Weights of a small GPT-style language model, trained from scratch on English Wikipedia.
Size: MLP 256 tanh GELU, 0.665M parameters.
Training: 158M tokens, 5381 steps.
Each number is 500 + 50 x the weight over its row's rms, rounded and kept within 0 to 999. Layers, rows and columns count from 0. Numbers have three digits each. The size before them is the row's rms in percent of the matrix's.

# layer 10 MLP up, 256x64, rms 0.168, rows 236-255, columns 0-63
096:505526438521537465488553604482578533364549411464379561432437512485465522556482506553443547542533461521527481535484540478461382519479519514547513532470483542545560506528427554475496541512429429
092:459512466424580516478443556493496519447500442455478541474532430554382480490466444462442504502591542455495520508487548490475475555520510463601479551577479542536581653453419477459486476581530528
093:597509460465610468495451574560539444495471508472467568461451485569516548397489529498472440489569540558598423501470459524521474525526554540586480531505521530444440589503478490480385562435498526
101:547501419487560407499557495511485588426600502440445577526552496448440586557493424504486578491492511504463571459427494462574515411476445488445467557448498526431600514510563449525487521524495499
097:526617491544592518415477481467482578396556491511514464505469432466458475585538526594430464445588460437486491439517493476491405488614474513497507506438440539480468465519458474487518575476544547
097:578549505514530531459445528457588559481426528498505503496572539495454499499457543455427590511553398573555453489390461507475497437431422618539581466531491492545508483586492511518515422458481500
112:492561471537488463485463480507563565481564494464457424471481500455442540502510510541398478461553515557641473555472390453565532524521478514545590550434493510577420518526522446441380498451511508
078:464462489532579500470528552595450507502554430518412422526538570448517486525483487523491480560464494619519562487490499529441486431548513572553513530407556615531536529577392473438507484462481557
104:659539495477636544528530476634434556455498530466456518494441463494442436439478505465460530452484454485595515497469445463543509542500452597514494483456493515492550468474531464533514430464535570
105:527488449541539483548504567533590572416541514528423517528498422496466584561413540515390532492495542454501504450516458445577427544498537526563488468449528572459479539372425461526477522502461560
099:564526545481554593445503498578477514468519461491378481465475397488447522477474483497418462539501416631602511536474504433454503517455497481598501486501451471547523500606478533440508533472501578
112:589517504479467546475459457551467582422487440441505450540564479497435528508477503497515501468536510528629520530495461362424516465444562495580551527510546520496455587544482514542364551451508490
114:600581512487543450524463560587409501499536417434508564430470516483474482512522377570511525377460545529560578442456524541545427491467525461479542539491522517514515535444538469491480542488456591
109:612499519548606547570499523492526515450447455416414550461546515517419553545473597458472440544468526485508553441453496416464481438498513441583544495446532509398525517558529458426472547473526514
092:549502473533454577479490439647476543544601463451489566503604403498458556466450503504451441478520493454504472387512464543513494481552501514548556464435537568510588468482436433481454537541493478
112:561560531476518495462427531494538561494389469505518464460527438438470463513505592440518557357577556497556421454493511421540461544505435551569475440542540525515533549481454480540477447440575540
083:519536518560571473507462504467544510476487506495490418446527596526492448559525487524490514476480416475521461504608412405563452423462414520552560559438486514446539612469552479478520550589531418
091:562502476564568576405551527466434579391504469501556520509520486427480434530485435483472411496527468448514609498493486482561528460511503432453517489446612585516494473437508530538444486575535570
105:539513480530589567427504500591470451473543501512554543491495407479430542528536561508504514445491455577544435481448516408465434511491519631559560500466484462508542491516479385477449523553595567
088:619502408469509498506536526494491485481550441513584511509572382466447523585462540443535559422524427437553464419509482466557455474520566508496454448480563583595436554466499443506532497492541494